config.toml
n_layer = 16
d_mlp = 1152
norm_place = "pre"
parallel_block = false
optimizer = "adamw"
lr_mult_qkv = 0.7
warmup_steps = 277
seq_len = 512
train_tokens = 588400000
Each number is 128 + 24 x the weight over its row's rms, rounded and kept within 0 to 255. Layers, rows and columns count from 0. Numbers have three digits each. The size before them is the row's rms in percent of the matrix's.

# layer 8 attention query, 192x192, rms 0.0853, rows 0-76, columns 48-95
130:156123139134124132138117110154146104127113144135133083104152131124128118146122150095132154113126121115091098112134141166113121129085120129098150
118:145118161138146131161111104161106096152159126157096146146089168111139125102103195118119155102147126153118167139153139139128141136114141138159104
113:136149059119143168170124148130118195146146165167114136136131130099132088116152137126151174083156112100107154181103124134144107119146115127132131
124:104133135137123095102118151124095128101121121101153158130141152172132156162125108150108109105132119162147134118127105068118103162125121136145104
109:117115089113127125158122129168162130175096119139145117139126137082148107133104133149168139178141109142164152113136094139137129155109151123107186
132:142127171133131140171109113161105115142136103115118140197099118094133128103084114148134136113155138136167148154107154115154130135107164128127136
111:109112110101121126120123131109084117142163105121126136133145142151120152160120142139092100154082128122140155096175100147113143139150147135127147
127:133169148124101141147108103126126151162147111138119133122098128172195129153098175119134132125138128193101154109130135137143109137102124134140101
128:119174132159118159071138127143169161136122144113100112104125139120107088142149137098141109103130132123100130088092155091118112133154067113076105
145:115118097101148122145163111116159121120110088137145124135132146138164110105062164151132092141132108139151110135109125124145136146130145093124143
135:139153201132120116144113125166123104150132123145120122094098132107124160151154113133094123106154118154118160097125134105145102099120096125108067
134:136140192114130111122151127159099129156122088111148121124142122150133160181102131134118121126106117183136161147134128118146120145115119127113125
117:109161110160138143094133143091158121111075134109118105105160108122109109118180101153148100127111134101132148124125108097117117162162094112117122
130:132132075129124110144127136117125135151133144151124140131128154108116115094131195137149134105121116128131165131155102100131160146101138142108181
128:116148073170140136108138148110138101146106161099129123068171091155085127146189098140111109127121127109115118120130129089105115128157107115117136
125:079112143122109140153123160147109126102115130120149168081100139148138157147109113120131144121148147164110094166109136122092131130117136128134128
141:131144136149129132136148128109146097118126121136118146122108157135087132118130124145136114082153118166170109138118134111143109154148116094141061
134:140166145166125146168102145129118124172132133155151133161137140119118146117132150129120151113149124137121140152112151147130133140121115138105128
116:133186140138124164157135096120112119191109135156133120171108107156140200108104094139126116117145133135137172134113128131155111142156131114142132
143:122115063144113120121135143115125144149116138152154106151183147135091108130162160118150154114075161093144133111150099128161144143161123131154180
127:150147089125121109134139127130115131075162149193103153140089157150124110129124179141160142099126129136166153151119115153154111140120176136152075
131:132139144105124156165118106136139161189102093133124128175103129123149127088106167142136158111129132185160128127123156118153140133128123124164125
129:116130157142115135145134148087162126119127099126114152121112116130151154137127093144118126144146144143098074142103155151081125126147130102150098
113:152130182173143158139160125147154106160131153141102128139106129098114132128150119117116137099125143140128125152084160117155115105138107138125077
133:168139106157124153128112130112116129134135174139118110130114091113130088138139127111130154135121150121135139131144122109144115129133115138116106
131:142167171143121126105129124120125126152140128106098099117122124079129126154116150119127095119135135111113132051137140154132115133132106102110108
152:126122136137130116120117141107143110103168139155119151158142086153091131122141084133147124139150143077119111110090142147094136124123114166140105
139:154108151112120106143129102146095072134145124146121137148112133079111097112111141129109127165123112140125139132174098171131130101070173102107193
150:122080075123132142140151150147147105137098107126152136144155131139134120110120159125131109140110132141145079105090152083125149117112151114159137
141:151114097119158104101123101102092144117127149108148105123132124108117123112094122135123130163128130097144114162148117120142138132168174133119148
126:116077148145138135116149168177119132149122128133132138106149141138100105142162107118090139133112124126129072096093161094108109090140111135107074
131:135103128137107136128115140179133150152097141138102141128073206118116060124136115133139156176112124160154121140136138139156131094110162090126112
130:126133099133109127141125172140140158163102163158127112089121161117106072132173126119158170113124115132132116118116122170135113100140115102154096
146:104088067131121110117118135160126125085136147100125103104128146124103079125111150139178148095142149115141113145104117127131148126123130115131132
117:103152103133130145112138133136104124146136119151136150143141133182102177173179104119117130116090145124147158105125127094107128150158126160152130
134:121158143100114152126112138123118116163119121164131149139111109113103132116136073140110123171130116164136146109104145114093123114151098118111090
112:142126164128124133151132132077180116095172163131115115123101104149112135144165081131156134114123156117165111120117120146137096160149101143135086
137:128105128143128137125130138130106089156104124121130126173153137115108129109120085137140130152101123146155169131145127078146163162107140129120154
138:120160141137164101095168144172080103153083147101128117077141142113088148137157119122108123124119111161144147105140115111124140136139117141114130
149:138151135107116138140109121168142206151104137105125108112097156127148112137150128107151182165123144115136120145144112146154130135123109119131175
126:122090118125144130144158114086133125126111144119137143152153099164181138121129151139100125144096154135128101146169122107128138128114160144159169
119:117152077129125141146131172138158152131137156131100140105119135117135141117179142103119120108140113096097086136118140139069126101132130161135142
119:082171131147126138140154120095122145151102124146128135116150142157129167130153144120099122077122131168108130116142121079118122130133076155131110
108:142129137119119148141133115155112128129090082123122108129135116114159110112066129141131127187125122152116160159136139105175140110117123092139168
104:117118138150124136124126104041092082150141125133141141126151087184102177131123117111093133118087157161122163098162141105131108152139114153156110
122:167151140148126118109127143154116166139157168160098124104085189116116074141136116114119160127155115157144105134095153163118114094136116125107087
120:159153194145119169131111131105114144151088146147125121096124117111105125173126077105119150132137103127082125123132142145105102092119119071092143
133:153193140147137120158111109120134116111081137123139064124109106131145122126109101149143135140163118112135105152120094159138119142136124099114161
141:101153099105124143116106127077129183140139098117125121146148110166160150140116166135139108112108129153117147105129111125124127153146106149165130
141:111096081128127131111159163114156097100133133122128143102169091160076106120172100140148109113100159077127118115096128111127126136137104130139106
135:121146163124123141119121144117149126109145158112119150116123135122093163131157032122123141163149146098111101153110130135090137135183111138121148
114:129132160142126120148087113159141150138108117119160097144119126086127098106101158140176145110146118135130178167125129140166159148102097140112146
139:122087074103147107159133129151107111111150133162120109134136145161132095135078207131146131088111119141155171137133121111177129175147130146136085
122:105152094118114165128141130042135127136101111124137150107125148151155190121140156126101102153111138155081115091140120144080134122140123119140148
118:107140116119113114138131107084131131135078105108148121101166116137168141158097115146115100182112145137134138122153099103155118154144129087131188
126:125108100122121115082121144131160124078134115091135137091140123152157100143134089149133115204110153098108095109137119116128143106122158108106151
133:163149136131121144134117140112123137130123173145118147170109151145147124098149092124129144134157150123163149143092147106162119128110130120179051
137:130117122142137127103132104154107125139131101109141087116176089134146093123093139138119125141119127133135153115135119118182126139137118129095137
126:116149154158134123123115108110118134139085090093158102116182083135137163144110168122123125119118126160118141156150134114152125128106109139135172
130:138165165152131107141113106167129108137110124089120098141124119093123119124109161141151126088151104114128139096137133164132126139137128135081141
126:129073076110130108099144132116140132101138126164123159133162178151136068116119177118130120151090117098116134101171108159135170140140157098154150
138:137131083080124155166112113096126151137103105157123165190114137103163096089074155140122138180128138122118130144161107123132154134123168117156175
123:143128149134133137118155137136123144119139149116124130094105113124164133137122101119100129093154138150109097141135149115117114105101128128122101
137:121103171129101143158122141137114089161096123120137139194132153165132148116108111139151157146118149191138136155123150076163151160090151143141099
091:114126124153104123154101149093149094150118098121136134131167103104107096143149149113109130110092157107147145101170132148117136161127099159107133
108:152139098178133112138130149162127151105113116088142063150104151104172142125169105134154153140110136116169131139120102164150122164181128108124170
075:104118112114134118134138137140110163108147137147143132168142130141150130087126161160123137161147131158143170150146118135134118120119108120120124
113:102155105152144120128092097123199063158114127162122111103127104146130110145087138129120110107117075127153118121120140162138088093078131129129100
072:157114163160133148107102167082152131146090120153124101139109123111115118164191086109082143116118117121098120130143143152128122143144118152113114
073:089168125096118091145103112148129096117109115112126150137130156143175125137088191171130128136140126166152158080127171127122145106095129118137172
087:127112110103145132096148138129122149104141111087134170124134117128114103085155128141096141140136102111049169135125097133091136156193124124151096
094:158124143103112139117142113154130136135129148164123118158090166115170115113118135125111134166122125163146118111139147081137129107147131113193138
083:133117124092133141123104101077122127128125142180118172092118138156192100172093126100088147157142114144133128129158117134094111088101155119125121
086:124141113090113120139121105152100159102162149148115173116096148150186159142111156147101135145150137146149157116125122123121132122132150112159152
084:115139167116150075164122138107155081137094137130151139114139116166108120149126114125145110088144140163122111156135160121123129102080097152110120
075:129138111156138139108125138119134101146111130074128117131116112148121121127134198133149127127123118142122150156086120150125139144134148122091125
080:106102158130125073141146175161122148130118130149128108152136152142119097099134128162099107124138147176123097163160113100098094097120124104150117
# layer 8 attention key, 192x192, rms 0.068, rows 0-76, columns 48-95
113:135144129166058104177122167140133122115107143146155107087125117121158137130138140134139154129120170125123109165172095144134123113117135130142156
138:153182135098097119145126126166110119136123158174149119141121143140147127143115149132154192094159133149155137140140112108165160107101122151129148
098:139138117123186111143109118146147149123136143134136098129141131126112138125124126122117112128144072099179111135132122128109138130104146152126160
133:084118136118191121117131137090113112143168113126088159101141105124140148130116119113104130111135147143127154153126147114119145113123108119147103
103:115138117108193106146165091136130160139109128131108111116136154122100129087107145099111111079108062146122124122121131131142131147122141115113129
108:146142166089191134131131139129149129138149114152136158156114136134106137123124116145091138118185103132145141147107132126148117136105114143133131
124:110122116119165110106128070092083113158113101132113147133152138129136154101101130087094116168114077180097154096137150114117150129129133136126117
126:113141142119097129118125114150101138146128151123113118132115136114128159108122155121122166132107134175161161136132105104135150125135135142124127
111:149104141116055132080121158138105123108137135090124119112130109139133125138141146144144132150123170146131139092106143117124150097166128134126099
113:105132112142108107130132117112116130101114110095112137104113104094141127108108142134168108139089151126116158169136126144128143112116174100130122
123:158152164139086133088115170133132098131134157122116149143095127128098138117165092101153180116119169170137140125118128119114134115129095088154139
155:103114138138163118102108112112099104162160124122114158087130134121135140107133119110095170121152131170117159111131129124128130120134117154164124
130:126104077139105127110161132102133116118104144099145097095144105133134112119148120087156073093097127107102114108118132133138107149177121094137103
123:111133084098169132137152128148118127116127148149155102135168144117132080131110139126124090087109037111142109103093116147131104155116120156118132
120:108105112130075128107153146087117098127102132110157111115175122127128117111143119105145086107095136109131103093153117120082112156161095134123127
118:103162118121180117135120124159146134156141117126109120107116145125141195153116137152081171124148121104166131158133155108110135101135124139164175
164:120151097097126146119129133113155127120083151125140113140101113100144113107137150125170122094134156127164149128083119104163157151124100093116095
116:142145160114166142159119119149120137171108152143114098144132124125143123145117103123100154101150090156158127133138096109133106146114100154145130
105:109141118105183143143119117097140160173121170135125124143125134116121134127146100105089132120136059140149126126125122116138131177128100128133138
123:121113122110158154146128131138124156140126132142131110161169147119132106140113149145116102120116093097110087093103100121134124171163117166111118
143:130161096104147145106105093122146110105112129158138127138116156116155158115143147131143137075157113100191156165117105094167156158156120146124117
143:150159131107105131149147115150147176152119131147139120173068151101129113125086150147144156120120151134125147133110090118191165136101150126117136
100:108142134133037138153131141115140129144116105128125150137120104144146137140135138130133132178107185130136117153151120122120144119108141121147117
108:167148149122062137106102149160114130132126141136154147135116134147105129123178107146177176122150173133132121112141125091142155138148092118145125
140:181157108114068146097113149121130137131094157144152095140126153144156109106161101125150130136100112105153137121121126090157110164156119128116118
129:134144152128089131125096114145142116081095147138129113107093125147124116121144134133162151142096117164093158132101119144125137104130114101122106
142:131101168139158180132134152135151114131187097148123153184135113136080133136140106149093095088172147106143099128110137139128097108155114143101131
119:172140148106058144160150130146104113105102108175151151119118162139152130104100104106159129156105146144102120110160125111132151144117107113126130
114:100109121129068122129165133136132144144133103110123150150142122119122098133107131141141137158101168094126087156132099113141149131151139134113133
115:136121111154192118129089113114153143088135140124108125127145102134150116127126089126104126149127080085134154140128163172141097121108145111134142
096:155105158133058111095146151148143145149121110106112137136128153144130110141152122115152137142103191143108127116111113103133152100144116099147133
131:192158114080120118083129116136135175130086132117116129116083127092167130110128109125144154163123154115179122131137150098183180145138148101133134
145:142173100104111112118139113162140192150091167131103072117114148091123108117147155118162123130076110120137115131108104091133128164136122094117130
106:128128109129205097130145150136147146094127120127140103107142123104137110135122162165142097098151096083136107176117133150125122143142144141124133
119:090115120108163158092141113071139148165142137111111143156159140112124151119134140105052117119146068135152096101110129133144141122162114146149110
142:153140116116093141099125131112122161174106162088087114120076141125129135116142093089136138163074130175124147093132147080142126132128131063115118
098:132117119139205144104096140111124101131131111127145136160137100132073147124146127137099111100169105093162149128112166149126115115141099130113127
126:141121132095168137130152139138118124152139112126137143110156139129123092130114106113114098095158099152144101097136143132160097165144093133114144
139:113128113140168118086116118124119128138107168119123112072142153125127123120137158095122132047124072141090136097116162125117099113153090098136114
106:127152133130177123150096122134123177135133134142127102121137140110120144150122128160091157111131067103135138128131133146157114139117137136138150
107:110128079143060135157135100110102143142126077118150146134144128134150135134106141131150143173111148131139124126168100142125123136127144130130125
151:091139118148137124133150112143149163138102136125121075129123147117118129157114155152102111117111063115134093143104102126083141114094135098137127
119:087126113133088126105132134142141111170130135120133118130130124135138154130126152119131137110100134162130128098090110129145142135133138115150112
098:161131123123077106136124129116119105125122124108133155130099136126162102110139102117160142164109197126134111133161126125137157149132183132116161
115:141136117130071143121113129144122092163141142136121152130148131146127155128133139099135150123120160152110140083141125114143138143171105118142109
114:175136115118192121092119141129146150136099171122103110132121140119136104105147113098121135136127082125140153130117137109172125138104136090149122
109:130140127148056114136126150122155125136104161117121095117117109135162153083156097085133128178114168181109141091172134138098103115078121097161114
114:137113148151177148150118136114163122134102137105138102116114113101129146115145104134098132110167077108137138166133162125132090171112130126123128
154:082105111139174152132126085100104160137170144101120130159142094113104128140099167138087114135117075138111158116107103137130123119137141155094110
122:106101109137061140112146155106124110110134110098155141132164125131112114137138147123159068121115176094126073099124115124101134124173117125105115
109:152123133144163155119121150132141101152142114129129134138134117156126160126145091123090108123159109111132094126137187125117127135094134104128120
101:120154142121216113146140111165108140094137156127128109125109104129122129141117132150135124064169096163150150121112120146129079139106114135102141
135:098142088120191094142130110120109142112117136126135113115139134116137121110123156142131145074122106124170158151119106121160149117131139140139151
113:134127119130054147126106092132124116149103123104126115143124109137157157135113140089095141177087144151106131114175106119120142161116154103112126
130:107131106122107132153116120092120114139110091084126129104131113118143150108145107122139124166059132126098140124158140153114149135135146116137121
125:124116121164105111105142129113121147092126105089091148120137114120126124144133139128132111167106165086130086130114161169119140108180148123153104
117:174150132114157153105103144119137143155134116163126151136104141122110136138160069130124141126158143116161105137138149068168137162152092148147126
147:129085126122163089103126137114118107099137134096146141096133110114111088129114142119134121113121135136123147109117134161124110130159140151137127
157:088104132143154137184119128117102108138141139125166131113180117146137146156109139144100148100145146138095132111167085157089086151111115177129158
113:134123168116195112147120148136134113113118155139139092106110115121110133144106137138092145085154094149123148130108124170121100130097078114128129
104:120112112119083124124149118131106118101145110128106135128148127126141100117103159122188109156111158124127124119108119125142157112130157137108122
151:152127082110089141120136090126128145134136126134132132161097142130157143120102116120139119190092111097138135123163137115145152132113182138094147
120:150140147153082115130089152167144118089131123136141147101123154146146138151159153145140164140139196102155118175141124113092128101113108116160140
119:145142134100163114133128126164123130161141117146131145106122137106142130147117114124100144118171143130179117153136139136148130139136099143141149
089:138118146113054146154133132123137139139137113150126119145138114168115155147138121130156128139106163146129099062143133145112134113131123143132102
086:142117152136189097108137131139121148118146098109140116123130122123115105113178140125129089094114101111111125143112134137115114144144142118119109
075:163107130111216109107123129141126121140146120106149149115114103096139125121161116106104111093130111119074142142138158148148115134131147116125121
086:112134134118054116114119115117150140109073132139133131128118127148139138122132119110160164143125177120170128132111126129119131134131136130120104
081:111101142111058133159166131123111140123124133158119113132151132176134154147100143117167131113105151135133109089133122125102159119124144133151116
079:128134172133167140138109101180117108126150152121124131117127104116128102141134119150097151116150115106084122119093112132109122126146149142122147
093:134098101141134172157101123053117134151151139106081119121111131110087147113137174084198089117106106152120156124153131142136105146079118105145130
099:186163133067183170100119146167093184141109112135123134151066148139141143116144110134058147146125124148105154127106141120171155128127141118121118
081:101159121115073139133154106114156163138114138150113139148081108123115179114107148117127180132111153139156155102144123096171149118121155120113115
081:149140126130221151117132128160124110137176116118119137099097124112122131115143126149082129126152088117097160169121141135153134129140149149126145
100:089128161152104111121136127146115088151139106133145154153149134119122128123091113143117135121164141102075110162120111126082072139122139136132142
081:145087126143195116114135129115148100133148117115150120121159135104148092100134114113096108117124078109098125147117114145085081137129149127133142
079:145136141126211133086123136135104134149125122140134139118131141093137119107134109132145125106140102122098136153085159142133105123099149126129121
# layer 8 attention value, 192x192, rms 0.0595, rows 0-63, columns 48-95
101:169118092063144138114105135068133115126148145169123159097100147139148111114133081073110139130149124144097096093134167112132119112080116137157123
110:153167139121115150100131156129175147151152179120147110135105153166160100091115128114118126153146158152073090112142140105118115137152106110100152
111:162166148118125101118131168089121115101094109138158124128139161139058114192137120144110128120119105078120137120137106150138118124108144122098136
126:126171130093133116106153086103102139121150119103103153107125082062154125180085131123139113129088132081121123116131099167150158130154104126104199
121:131179147145107131172135149122139122110118144159132121146170123142119149160122150149097121136166122113095118113101136111098114135148146112121096
112:148139115154128150120127132086147141143125124092126129120123102154189130096124151089117135125109167143114110123182190137110122147118132130136099
106:149175142105112132119120135089136140081122070165135124139131135133123156157160124146125136141135144179157118122143134162175103154086152149188127
108:131170131090118147111135173140102104147088139182128145153145157110128094148122111093109157154142114107161120127132113095147138104123119126152146
108:094179109140141111121108121180146156137124135132112113143119108096153158146154140155171112106128132079152124142121127101112127107117100125097131
124:123134109086128121123122116156098125134124087139161151109109138120094130143150088145141135153126152136152135112102101099171134085139132146082178
112:103111166090108108119173128128084117113100083133143151109165110092093119140125127127123142132119135172151161108159139119143126140132092141136160
115:127109143088133146117096146157123101158135122098129128135117164116121137061171119145145119114127112175122139132109077105107148108079089121119099
098:123083136157118158150141123109130130137070112107148136173162120105101138186103120112119108120111117109174154112096128171182129141150151106113146
118:107125130121117109142120116148117151116116106138135117133134106110174126105144110157113123115099105106120139160107123150117143145126131106144129
106:148108121117128126125142117166056124170094122166131111130187171142127139143118160093098151130119132107111153103148142155100123115125158115126083
106:149130137112127147130119144117164156106137142121159092144108099147146111147147085119105109076127117119122120142131131120142125154131106120124093
112:109120189147139133131132109125097164126118124146164117154153143101095103182091151185103155112121118128129161125127074162152134115111128100109110
113:142145147113141100097105118061087136077124127123133168126126094070124123191099150136105125105137138111139117114148138143186129131113141119134164
111:117125122095155099112179063105087128097148166144127144107124089134172141138067133101123141142126134138160148111164142148132130111114140171141121
096:125138152138126122111116143112125172136131122113128149179128122121082160141107129135132142108131125112126120126088122145150128129157154092115103
118:130099141151134124098149168121122133145089096100129117123184166149129131143070149125109129147112108112106137139134154156072131136154124115121091
112:131156184137119104133106110161094099143126118102084143124157122144124155135097135123149129142140142159094134137140162091137128100097099118084127
118:100130081105136165154177113114149145133118145157151135149134114100118117122126116135122120148126127098156110104120068148129112089133105096122142
124:145099123119126069131121129094118128144139141115093154095117120074136181114133187131125145097123122091097159097134171114118142125147199116160107
117:136129151159128132141161106149098109157166151097094159147094120159149150106090144149140114098141171153111107091125179100156112127133172150065094
124:175089108174126171115104136086117104126140129140138133104124139167088117119162125117114175124127121159122159167128156157128130085106146091196166
107:115112143159123167148112118180126162119097141090117127149151123126121125128122091103127127116116138094147125136138158139153134155151105088147114
111:150110122117120142112193154057080132137096166120107134115120154132086093178084104094146117135124126107130097109103153127136121131113129124122133
114:134130147094135121098138175097133172101132103138141103110158156093082118147155137163127119125128103114108137121151082157121106151152126106144155
110:122103150145134099129138087179097113133130123125125107127148127136107133125096145147125114164110117142141157117099140109133125101138164161091150
111:127137104119142066144149109118124150165136132131112133130108143091146133128111127132107148135141129075141133136195103173125119155120148119160109
129:117147090138128103150133131090131102116108151145116138073121082135146146110178154122119122104134137136124155152157159112096119121088103106160155
109:153145131078123143102153124089156188117072143131140126146118125084130104160104135111110165131108120116132106120114147145184144109129088090142137
115:135093151092134131121091136134144080147190164128129147115087157153099120128140117151167138106128129119142152103091149117119126089096138194099112
112:170144083129107130113104127135138125145109083103128128079161132179142122168128137140117157106104113143132147132127168160096117131139123141137146
124:140153123143113146137146125114120118148098091104098160135135128095150126152107147097125122135133118133146064109110170131132142113144166154126175
110:118090125152140113128091138136104094094171111146124133107102147125124143105146088129147151161128115117134153185127120080097132123158162122159134
115:123113122120112133147112143152173114145133105111146126135143135151129134109143118161148140113095130076098137152131137149133151088079112122096121
131:133152171117122139110143140136144098077126160125153174142112119176129123124107157119132130103123132158123110109071156093130145133146153127105134
121:121105127099113132126107144166124130135081139153138121133133146085144126138121156084133102121121098120158143107082157119137125158146144110159144
106:122158104130109159107076147144165134112145119132151125122115100125141102080193172147127165127134135152148144144112160106105157120130066139161179
111:129156112121136116095109144152180130108101110165180117129168078094170130129145163130113138109131139111144161125177177155118130140134077096142131
109:137092151179124119144103175159143074139145169108118142162109170164115131134163095110141123105143109105156141173080135103125125116117164130138091
106:097133096135143114132149119151123132121153190174119112141060134105145108108144079115142096136137109135139068149079072092126122139116156101106096
106:117141138069134120105124121110142145136149198124134119105102093110157132143118162139131123112136134115101092105098113107129125122128112158096118
121:120143103112132120101166114104137177126135090141129135107118114130133116069135115122106143137141123176097117121169125131123138197162113109149116
121:113158144092129105135133108081094134149157134108065135109123106088130121111113109125133127126133132133128116088143096111126154116134105169154152
119:144168132141121091134113132164118141168143078111105095119152109098123134099149111163138119107141120122132137109161139147099116142115134156146107
115:136136140121139112099130127122119170100152136149131111154105148128121075211083101139128107127154116094141122117135102145141119160126151077120060
124:105107104113121157121147115135129165135140088112170120140145152126122118145097121132119131159139129101106142121131078179146151111169084129074160
127:117092089083124139119115125141152111111142152134126107148099138146132104123128086099141095134139107132112121138142107082108149137073086158091088
097:140167176100126141092134095146153135110136140131145123143122101215111099099141146133141150140114132174121128139142094145131131154128115146120119
099:112159154130111146149132171079116096089085127150186128138190123095113133147138193170101109119143124156109119101125113110090142101111099122108141
099:138091110146154096163094124156099106131141195102106130110133095112136134148135157147159099072123140074145151122109140126128102128080164143134088
116:103078167163118101166124121166139123122158121107147145145146148151115156158109136132095111140157124131158159101116092153102117108159218159144100
127:138138125150159175133096114138129101087188186063127115153115123179125093124106095115141123129135138137123115133111083117155127112104117186091123
114:143089127143129126168144124103148127162154143138113162109136162157093123103138139151104155151144126124113097119120122122108104082146173133146122
124:151190161088133108097141151098117112061119123157132135125113133133116140195115116129146098155142144110117143099108159105141122128108140135098132
126:126105114133115155104107143121135109116116081118150141120158154144129134098159124099116143113131099173131144155133167125122132148141152118175131
117:089168143144140111133153119167104155126093082109152151151157106107147182167078132133149112133123142105146134119130112150138122152158171115101139
106:099138105116118143134166111086159138147084145144131116130141078159162118082128106150104121146111114119110092132118116123119142120122106127096142
105:150183134142099135117118155131139139130124091134130108166153139099125094165098155166106159145139115115138121110152089157124129134132140158138158
109:152103096135134136107117152080147104111124157131141115092113111119135082131166120111107148095108103124108105167136127122088115130113077111149173
113:107131096134124122153129138141128107135177147128149127112099158120125138102159159144138104125142150132111140112076138121114108085138106139068133
# layer 8 attention output (transposed), 192x192, rms 0.0821, rows 0-63, columns 48-95
099:136142127116140128140157096120112106115147141111129107121130115151129086129096092134147168152105121106147167118137137105172148121149141103086126
090:134106163118115118141124127148098099154100140122152123129137129109109119120129110104113168145127115143122134114156125118126110111111118111115149
113:136099104142151102110147125179121152083120135112109132150105115111116092124094105137122108151140139064142112161092133117106126121144138134108181
135:121120099108122121132146145123132151134087089128134152152103174138154089137119159112136135142086095143157142114115108123149154119146150127130114
123:104104110149112130110127117159145143083147125149104092091153191091108105114105145112108123135128150065096145133143138122126120089136156134106172
086:095146135104067147126121157101131114146178125140146098133111120126097135135138035116113118167135156091093116125164113141117117122143144103088099
106:097139164129155152132117107157129099135173134149111118160109148123120137124106085131141094137135157119146144136126131112192140101118165134108138
107:114133077123178110134139128154118089113115202134106148129098174142140128128149164115135171086122088141146116142114144081126124106132100145108115
107:151109128122110133141107203110132087099116152126117161132116141141140114123132179134135132125143136160108108151104159148088128142096124117122076
121:190087140151127106119122117126110105100124114116099181164138125154162075117097179134139150141118113145186144115120110125135147122118121126146093
105:151121107155150085099103137130132113130177157095092122148131112139113076124142129139139111097090121137125135130124111111164141141104095109133074
125:170148156100136129106158132079146177133123085144116120131164120150118137116123130126131129130144124184163139104084119150152095168108117110166117
083:106115078135126118112111128108110119150125151165115152160085117126149167141173128152123109112130110105157132132129099124112094122130103164115164
130:145118127118122139132149121092146189107110142131174068128140170122128101097097167127125095136115138127141151130114129143156156131125155140130180
108:143127094124140126112151136140124139101113155100118126113142107148176141131135087133106157125117121092117088113105163114078118108132096140091138
104:153166162154127147115156106094159135154170112114108096132127094137090116128117104117131105145137143079144159131101101160167114135154129128121132
123:130109110131152153119133133160165171171111117113101126117107146117139140095159164124115144086129104138104096094082137132090106112131096145152139
113:082122097135142137128126131147174137137121121114102115125084135133103100128154123109160137128136093112155116127085138124153131109146152140123087
104:125168121138151127149145108138135099142110122043133139089122118130160139126135101121120166112101101156106116117144142136112164135152118112135129
082:091105153129097150124095169107165119150121123156105136162125126140102176103180120155140121106172140137113120113080124139063085120140129154133071
099:131113083116075117111097130119105156110120156148122072129148109104111128115138106146093101183102162082087086162146145113101148110121114134134154
108:140092154094139103121122142150117138103146105130102153114125181130140099123151088098132168142143114106092137145098131142102111115106130127133131
106:146135103146178133160162110167106107159105135138150182143147130153181147116143157137133147072116093142178119124118092113112101160116113166133146
122:110108136106125134111149163151154154129101120136126115047141099123120108146125125104133170140137141167162139118098153158165112120128131119130109
110:108129145108125116141111114117145126120138063111109131123132123119133097120137086130122138176155120147119142120131132155096114126129141105127136
134:099135178121142154122122097145130135130150130134135124121094125139134174134134070142133113078126122108136137108133148096138112085161142178093113
105:178119134132144138111123161091097115110100161125090119139135145145138142152158136116123122140131108140117077137091125147133108090089097112116070
100:120156081125125101141134116152103125120120138110092111135101124116128067129147129142149111141096117148124127137112138110124144133147106128104114
115:139103148163095134092118144139136158122108152130130116143159093126098114121123147119126117108136155141128106121105115116120145135108130147137104
112:120128090119127113147128109145107147112102114072158149098139112100157104145138204156107164126109131141108131140138128142105123115145100113152198
099:156117131156114140149138122113148130150097128114112121105137096159156131141115110097126147140119123132147104146121138121121161159117131138123145
119:139122168144128108146137145162141065104154134104133138074122127142139114142131085126154124076129137104130123136119129156139100169128140127097093
099:122133108101152139140130154125147124218142141188116134174082159145090150110164122130160117126142097142195149108095119132148112093135113141132098
109:120126154104158129144136124125127129107122099108128143106135099111140135098096151157114142142147121151114157140126179138109143142138126123130144
108:116120135115115118122106133128106151140178112137152112161127136142126112111098061156143079172098147059118149154125137092159116101132149159101113
107:054148091104116111125099149131117121159210096190107151153100164148107104147155078129164088162118136095136167119141124139174139113151152128119102
092:135117180149131149124132122146126129080078159125108119106173123116127150134096162109104165101128145177122114121166152142166161125115128103137144
118:175089127089156149141138140111120151117083098133176147146129146124143141103103144143093129155150108153144091167121133132082113139103148117140188
136:133120121102130105117113116142138129126176110143134110125073176105075083102132135146140141133141111117115156099158110157142101113147124120125101
117:116124074138123124125115142107107105140120205163140070134114135117119132133122188139165136119103137159149165108152151130189130103100107109111122
109:116129167137141141156140159154130074161140153151151136130144117138103191110136127128134129091145145120143129142122122131177100145114119159144080
097:128108101130134139136122165136136076142145195124150121114097100122093156114133097128110123115131159068115106148146139108129122119116112113104117
116:130131161106133130120092144088153139083114109144117107126110159098131153120113143163130111139180140146122119131139176146069115131123132115137134
106:128187116143116143164146109125130143132085127122110116142145147136143142152110203124144148095131116194116146083129146155124156145132138118142130
104:109119125137111122162122136127126074159126138142131120074153119126108072112141197124135191120128120160125177099123146175140127122126122111131066
123:142149152146107125117145109136140136170167116127123136122168089153089143142132070103134103136129143122145132123122087131167151136135139122135096
129:107126137142117114119141146113125134126155120126086146109172153173148098166141138080143162113109106158142153128110138132192164131154123139154090
121:144120157135114154124121144095137117122161124116128136123145102142129097136118110108128114151137151106134141157108138127156124139112129136114129
121:127163126159127150144142116159151133166104146087072090135104106127110121115133121123133141120132130130095087105097153115107156112131131119115106
108:136119107133100152110117135091120115156092129139133153189153090130133189123148137128112105139128145104136098127109078133078135149117126133176131
143:127193123097136149145138096092129103128135110108111117138155083123088150125140102109125106138142132118091150131113125178134151173156124083158133
098:170123160118140130130150090177143130168175077103154134124104129110121109112129111130100126136145129093108137128131083137099107117156112152138160
106:103108089149149106103123122177144136108161139150127137114135151098109105107143144124126116067114116052107163117113101137150105138129127140122122
105:140139104116141122136147143105111148086102103093130089065132117121162065124104179135137163154122114157119142132128144183158129149119132109119099
118:128135130159109139081105119084136146121142101118108105119131100113162126151112138139123130153119158117107111121155118131127135130138123138156158
123:106178142108123150132139107091115146112129071112135132146130136102126154139127174132129141151147122103072136119138115148110124134153133121160130
113:142094170160147122096138098167110158131133086168136152121166134165168135145111110120112133131132127133162148140136094125123126137138141160136170
128:119119146119114115143119130209130080115144149119095132142103128096095072092133135129153154127157159119126135139104144160148155104124144094104105
129:099141138137093141084089141067139135102170144160106063149120134115087136131118072146124055148112170096114126102171145120166140116126159118115092
118:175092098133121123097088148112140111116118122142092134150086173121148083111115152106140124166120135135138111113133099139123123116089144112128105
106:149133101130132128125135113121124117151157136142144160099128176138159099128141117115108109115121100090130150125137097144130143129168127161121170
107:096122078120114160125106136135122136173189123155124147170118119134105154149137138119129120143127141061135108153120110096152149102132123177149150
105:116165136155140132138132119125144170132117138132145063116123120145104103140111116130144117093095110139128168124135137113175138131160122147105105
104:116108147147105105141118132134109108092101126124138143125176090108139164105116154145116144102129147139115143104152144123086124157118127102122135